python train.py --rope_base=1000000.0 --rope_fraction=1.0 --parallel_block=false --init="orth" --init_std_up=0.0343 --optimizer="soap_variant" --lr=0.00255 --beta1=0.95 --weight_decay=0.053 --grad_clip=2.0 --decay_fraction=0.81 --decay_shape="linear" --z_loss=0.0001
Each number is 500 + 25 x the weight over its row's rms, rounded and kept within 0 to 999. Layers, rows and columns count from 0. Numbers have three digits each. The size before them is the row's rms in percent of the matrix's.

# layer 2 MLP up, 640x160, rms 0.127, rows 161-174, columns 0-159
107:524470470512498526508506534542504511524479458444467489510469503476523492510532478481485537508548515494545529490489505511508526533542510537478463469540503521500502484493530497515491504521529463510516487514457535505487470502464514493460456539480502527556521482456483485470507507502518497485512482491500477484527512499483528502512515534510526513451490490451502490512497518482501483551513492516487508560505532441469510511516490479493488486515527457497504512487521479455447546464547499
106:490541511531546476491496498514492515494489490510531510521485471532504487511515492518482502523496516507458518510482551422518503487465495479478498498497466514514453477544466501507457478498474498489461536509521467489528494487486487478438507528503549475514485516537470464509484478490484557475481458473513518521532512529502511487486502509519518504517450486547517523469506476479482464485482518500521490460488517483507457522485540487501497517468521518506469529480558451469457507534532510
104:470501524495510491499473487485491489500494504513505432454522520488538503491521468569491480468493525542493535510495497530512465510490532474482481510467497508481504528520539546522484497479524513483491545451534505454509475454473548530473568490502538489470537482495461491487502498536477490514506487521483549492523502524522463494478494482518542516517483443455546467497481531508494527511483524530526525507489458521511502507499486488475515492496490474501501498488500555499483491531481533
080:513504523514473527496489534489521514522548536517536457489523516433517513506501527498459478474480522497492500478460449479571505538522517511492489535450513478492486521499450545519496498486494464524509524516462479477508510516532550494535518504509519500453474538526506487508482508457494519502493495535505473482504502496506475489544542457549512503523482481500518440486503472478482539463497551485527468473494462479493516496497496498483503484488510551528481522492486485504506477475486504
081:514479512536534556498542485529525509514484500507450495533579500481535481514485493500488496507490523494516454517488523537505453527495518507492528494522512486500488505527523527484482477526504512534480515483517506472511519487496440531520495501477505493464485507512469487468492492495501469467530484486497473515493488574509491547473473527525505511521472484516521498511495471513526485500433487491511501510492458465521494450452529466490511526495537527522462514525461508468538455464468509
096:545459484531483510503535484526573460486501549460517492508446489497528449496487493540514483478493498507474534502494514498514487501443521485532475481472495526516473487520491477537489509498479474512493536502544470447513553518496456510559471535501542492477498531522518541501520489527491515447498516485496448514511488487517482508487495468516464522501532550499548476484499519497469517505522481509503505522488448504501485468514496495473509511470480499512503502480520533494521479472476521
079:473452487504459488476481478514492509534485447475478476492545509491495503510531496483522516498513491496481517501505523535491464507558489511497470515493511528497480515509469479506512499504499547530509509483506545439496493508472440490511497496481512522451509518520502488461565541467485529523519524506540483512493494477501468486520504502458568483484450459499443492487521494464448498498491510493497541452509555534518486504523510508508494515524513512513546502500536528534489477520485489
104:485492463471494476480549475546509504505508516482497512535507543532503519504503523498506465485533504536505496514532495498500516452497475511543507477505509472512493506521536477499504517533491491519489491522510437482498510465474513497527559481458472478556530541500529525471476511495497475501479491489494487506548492513528507529576511497463488469490549467487459491525454518487512457511502526476517554493508480515460497468508483446481484520536497484486505490509517521484471453515542527
082:482502473570526461523538515510530491485545475461508498497461529431503513532534485526511513522488505481488546548482500495535495502527512477489498503495505536534499486485484444510492451508501512544527516511534503483495562499558519514536550509457543499468497482511503482502478511486466470517478474506500520476506498466458457496481492501490491537488535492492498505528496503487496511498466480513524494493491469489462503510542475513511490560507487521482490520531490534498466528518463484
100:477496502529522507496500500554514483517469543463506520502541478502521540474506509546456526473557483510496499503502498517491556466508491498497489527522485496503478481483509488500498476520486492526534427485539449510523497482427442494485494507481502506492526533498491521487493537482534480492517507504508506503469525531509513451446466521486462465482507475470529492498507459519505485473518491516489504514506474485559464468507536507519505492492478488454462522514489487487528494521512560
098:455516497516473515536499480456467473476472502501492526513494496508477486467525517469566478485470516474518457525546480510561487538519513484477462475481485483473477482481486549447502522525474504524524505481494509473479526492442515466508498489451477502487500491520482461482499520487513508447522495490494491461505490539495513497474470525465519496494492483484501503473505539480523499529502465459495511496566477510504541479463522501515489507537511511502519493482518495481532492432481461
089:484491491478492463501465528493511512501489524488505531516484469473532467486535462498557513491524460525482496514458510514507550512530493441531488474512487508491559509492499520471488527481476507480498468534460491484511516462518476490519481531514448481538495482484507496502519534524488542450508556518524507483473493511485518517495511468492491504487539510491534514453493479483508516521498532466504538507470518543530505441524461505494482475540486499512488472514532573492479499512523530
106:499541497564479466515506505508518498548480503505546529494436482525452491498491451507497558486527463526478533542530486516495506529490507506479521497498510518524485505471548487492483467502490493571507518528478474501512542469493510534546506521493534475481486526513538466487456494503524519467507521480464466503511480518475553495495528509499536486506496509478504503502526500486476502510521482512512491496492544468476477493526499519552490502524464536526557505504525495494531511475542515
086:529489511461472521511488496558445504503476494480578503527549514515519485495523526469498554528531487482530514513499501533513480476560485502563501467543435500489493508474481481477487502526464537523490474471473519515465504494512466512523545506545488476487470489512507469501470525515522521497531548472483509479500516505479511487507461532534528456489506509559516485503492475495504494475515493495497560503493497501491474530502501518498503506502504475460515530509485501531513535504502516
# layer 2 MLP down (transposed), 640x160, rms 0.122, rows 161-174, columns 0-159
100:475476483505504505525501528509486482509505496495458473517473508465488491468502468468473507463510466477504539523492486453522541508529508512515466488534516501477482511518561532505469504455484517514486539506435546527508460518523516526524513506483472502492495496502451525478459517434494495462543502496515513510488500518489530488515479504473547501515489500482527460500491513496518536478531504472518521517480502469506510499460563467474476531475511490503501512541522449440510502547524496
106:472506479498519462474531522465532541505489519492526492521509480554489479516494490457522487521480488518500456447445496476488448526495514477515519489499510491462483521456515473505498479529459524512465540505557499476490504471512457512508537467422562519513506500509503484493505502515515525488492502495464484515546477515487492515516480483500464457484493485488539474489515480512498506536491524467511483433506512530507501525486521526518514519509502530537496519468483515478483469544500534
108:480468519489518500450484469487498513480505504505480427484524495496487521511503519546538468447472534541516518535507429515537509521499499482489493513510492502494497474480529547510452485510505540470508502498522498449519512476494494507485544511543516474470553526516487473478514490551489454481471477541475511502512531482544472496506541492516505492481450461496511490479503464489457526470460493539546485473493491524476516494495515475507496502491492512507476521536496531481508486475497528
088:478464484476471523498487492541518538471475523508500488460535484460514522456520520533509469497480471504474525493494463485512525511514487453525508493469507539493545493484489526522493521435513486525519523526501485540521497479501517489530499513523526486455545465558523519529479541470501500473475475496520543499467547516480512518526511477492499537516541491510503480478524482493494490521512510515516506484488542531511517506496492524482525476444517570515480454509535494480499547500477466
089:532503481511494488455501541501472460509500490461512485496465525524489451490508442527497546467492487484479523496502519533513496519516520476500494485533483482524493505493541531516472506470475508501477480496528461488525471486504498521460497510518504486490534489458513521466485504479492512506478486497497510497505482495512459524478477488465421495545433490508496515505506469525477524449496459517566542525509489454485473515463493521472509478489521521476506571521500516469500480505464467
106:496490516481463474493505493521497505506555511530512497486533474463516478482499513495498511518511540469476545523526487485461482490499525500481506460457514482472529468538478452508480516470500495458445507490503457469500525524535549521483522490455529505519466556484479545545485471526501487501536453518513495485479464514495504495536509473513460501522473492480513499503452499519506503512536492491475489511496502500533507494486481551502485547479484543524512488438507540502500498463550506
079:462521524484508514503450492505510509484486541515507504488459500495525476482484542489518458552522498498505469480450487535485512540524486479498469501486509494533512536484497482505474484489475479483494484511471508492502506554519489543469499474567466461497489489497513520508485550520527512512480524530494517509547483517477526522474478554488473487473542479512496500504519451501520498504449464468503458514451465461461514496543518499501494529526514499531508501486504504458487439456482510
102:528507467534476527506478513471517507494493481534521441517429507466545498500505476499486445496486480486520517495484512515557476461503488501521534471499480498457522520499462527527524503480490548477513514469519521515483503520522453514512480550498523508506522507486503532580495473473525549466470523469493540524513493514537481502514500503509490523463474493515528491476494514495498513503498480525536490494479491548481524527497516504497542491501502523471496489483494479543515579484499479
087:477482476506494441509536471483503496505534504482509498508506547529498515465529503531523503493475483499498538519493539528485487480518473545512524466492526525506547489486497425507458466552521483529506526499487541507496508498562475522506505535504540550501530504522540498489438517539475520463533506481529509514491496491478500505517499455492503507518522487455544525509461499507507524510478503493470499464447544437479486500520502516524496529490483493515470513490490534508524494514492488
109:492501506523501504515508494510495492517499561516489491512486478488518496464475505516464492463501481502487518504483513572471560515495509498489498526508462515452493487456506450496496488508457496501535464516468490522541496489448448494488532507482493530495549521507480499493522540487473513504491525529518493457472441481503497489532475491528448450472527510471536489518475486515517507496558537524495533495498491524484463482521535478509474457526492474498486487511486554489523512515510554
104:526499499500504477498494516499504526522521494514500494500526488509490462496503498472478509495528496544505490476470476508424494512494513540451512481504490511494456541498494495472487474500542491513508523534493514523461484520547490539522504487515501448489523500501498519508513569523493461504509493476504502461533526531453547498491518487499525476431527536512491493515530471487504534515422481524572508507503517484499476535544495527521537467497471498494518536455487481509486490538496512
092:526520492523501511503521457527454501498511502496446471542544504486530511468505522478488502514529519518492519545525516480495460474484505490491496492512512502514571421515475521481529469479483499492557513476495503467483495537508482507489505485512524527489507496487517471498482515509472494538460549495496496502534507550492523541500491551491467496450512537519465500521494445466461470502464497508485482478429505517518489508519479506479462515528503489530507503492534520466528505481507527
104:509475481498502505559480498488520494516453516429506502500482480445454473545529521485513489495529539464483551480512490501485498490486496517515527494472477510475501532454541540529496496513486484540489520526504471505520516500521506509537500503520512480492506498515522444476468518505485509524475535472461530476528488511510514470518535523505503470487520492468453486499475432545461514511542486490552508511527499478505483503468495504522513517538537500508504501525513544488536499453532512
092:531505473498499551523521513512502464508496497468430467533479518526480519537507462537514492506490534507499459494502516443516515499472522497445508529510478495482486502521535508494501514494479477512547496485479505495502525487523462452477498486468491512514513495516500527522469467515500486525454476490463527516486523510505494523548516456428481512490481468453494514527476498516515464579492483489502482492487498495479526524489481491502537512499478492501586494518550476493490518499493479
# layer 2 MLP gate, 640x160, rms 0.129, rows 162-174, columns 0-159
106:503465464491467529536501525509502487503485508482494481477536520461505539529459496524535529475516522497516490503508459578487510500519508521538489527500508461507545523485519508498538532521534510509502469477493501504483508527480512528540505484539432510487503483496538555501529514488482458489506500514517483496492496452482496526505487509489489486495513521483468499557469571522503495520537459487487528513517484530502528464520435492498502498500470509480550467514468512526505498457475514
111:507521485523489505509503517521499523527498489486475554564505493494459527505485512452486546531507493470505436509514514467496511447537486512504519477523514492518476493469486472481517509506505490533520462548490494521501512535495491473472426496496480504539458525483522527497510521480503532486503516481517471501471502475485499526528496491485470505473520564550469504493503463504479472481513487469479513475490548491487489499523531509517518520473475491491526492500523420488508514442504452
082:476510435490517503500568496497501510531512457496509502497462557586486497520461498495471499475517543530550457487525519542527484505478511520550549497480495502494490502473535455476554469518512509492510475469535487512510544530494509487480519485496459518530469501460492532510504475533469472518508503503480487496515488512515451510446467485510509479486480538490503488496509499490484491493463532499485489506499480516518456503506499477517509560477503500489507503495481501498522451492506522
089:520563529519487500490463477497477474518493525513455521475503450445509505495487519505496480482513504458482481476488501504536492500455515483512473536486494509527544508511491481497515526523483473493463569449461473496464534454471495486497507521521498522535493523488460442494538533516469479505466494500529499487455518562471474489505508510498529480483493493489498543489503505506461483532486524523518506490470460546523472501517512499507503513463504499486461461469493522475482506498451494
106:479504528462497503480495513496463526510462466516488519492511517502475570573508524438477514494509480482538468482486524499491477518564496511490514526527491473484494499500503571443522481454530507473479472484471524546510457483505523476437525501488496519483542516483494458490494533485499494509499476467503505500489511494474540490504506531510533461506479469477461528527510473525516493498493513534492547492514520491463516531477476483492485478539521478458496492488496494505502528509474491
084:501520489482492489496544491485500527438489536499528496499479485504518475482487490510497495515486468435484505480469494465486512494475507496514507471490468551508500481499494520486502511532493472496495468525519449545511513529532576489471489478535471499511506480479521513492479523478507508445467493509503531495465512521518478568465478523542501519529561482476548507496492446508459513500499488522501502519485491419478533511532478499479490523523489509474513498508514512478497512467444491
106:536510502529486478512489505461518501490474493547527448537471493479483489496475480507482484498483486448459532466526545521492460523533531490476487528471492540490478510544454529525493454450533511508495536501462502526484506527482495487491502511514551498506546502511442484526505505480499507472512524483527477462477510467501502525491503492522502507502447542545523516516530520512482538504474483484489521449484481561516501501515510526474502527518527518490486499487459496488516534458462498
084:493508475522562496514529536507487491466524458482498500493454575458506505523532497480478534528476498465446551521472513483497492477508518465502496470474484494516491487473509489503506517499510516539513507520497507483516558522546512517519535512485524481449464513505508514502469501504481460545505474513505539490531497467465473451520521489507520525512528526485472516513530483475524495494488485510523485500467484535491492528545470513519488539516561491469517518547488544495504507533478484
104:474479525517492479529501500525477474521477531482478524514540499495511513463523511538464526504556469493498514511494464553490514467490514520516504505558463509491514492460511492481511469553501510534517445480493470526522513463454476522467488493508498504507542523492486526506477501454528473474501481529518518495476520515507472495523443510495473431507494453478507536508507471507533460477502493516520494529486473499535479482487546520527478513494478522457477507501497521491536470493501561
107:472520468474496490534518479445474497463500488488521492506467480489496499465518488470527477472460519495517483517531484488527475540507476465468455506508514451486530506492485532442486526503491502519496518488473478490489507525450544481502510472493498479502463517503514471500481526498476530438528524490493536439462511526461517513474502504529485504478480498488493506496469520482507509525480460497510504508556475528504518509483543531496504449499565505496524516467533494470527525487454451
089:469468508506499496494473488493505538506518450460497515493496495500486538496527492561511560499523509473480498503487496499514467529518478520457463526497513513501507507467481519501486503533476496491477515470518488548504468484490533537535535465498467495484479498493526500488505583526518467511505477484493501463450484518510490476517464528508525466507506471460548468488514476482475528451492531562501490515488560485523477515469513468495478514488517511526483447463470529502525487505497474
108:547470473485535529508485516485483533490499478514494497502494534496541511507498535522517479516489557498530483473472517473518474471536490505521422482493503511496520543480463508511511477473526495481489472490546536487503452515521490481468477490480487503521507498494453539499540494496463478487507499526560533499497511488526471475494457488462485562500486461513497508505461501487506488463478496487485508481485517521512522507457487468456505511505518435432454515518476535488513493504487493
087:551514509543514491478527530466500481521513537526451533505471481513526484495510462472522481489468549544513466472474466455528537506452507504475498549499540471500510473542508520526512489469527490472509510509500509500531490490490501470467484523453499540512545518472506491504510466530486485522476460498517514483504483518496492512463490504491473588518504501455477528489508469495490477506484511483492499479522547513509514512492475495475495505536481547533537447477498495481515500531511515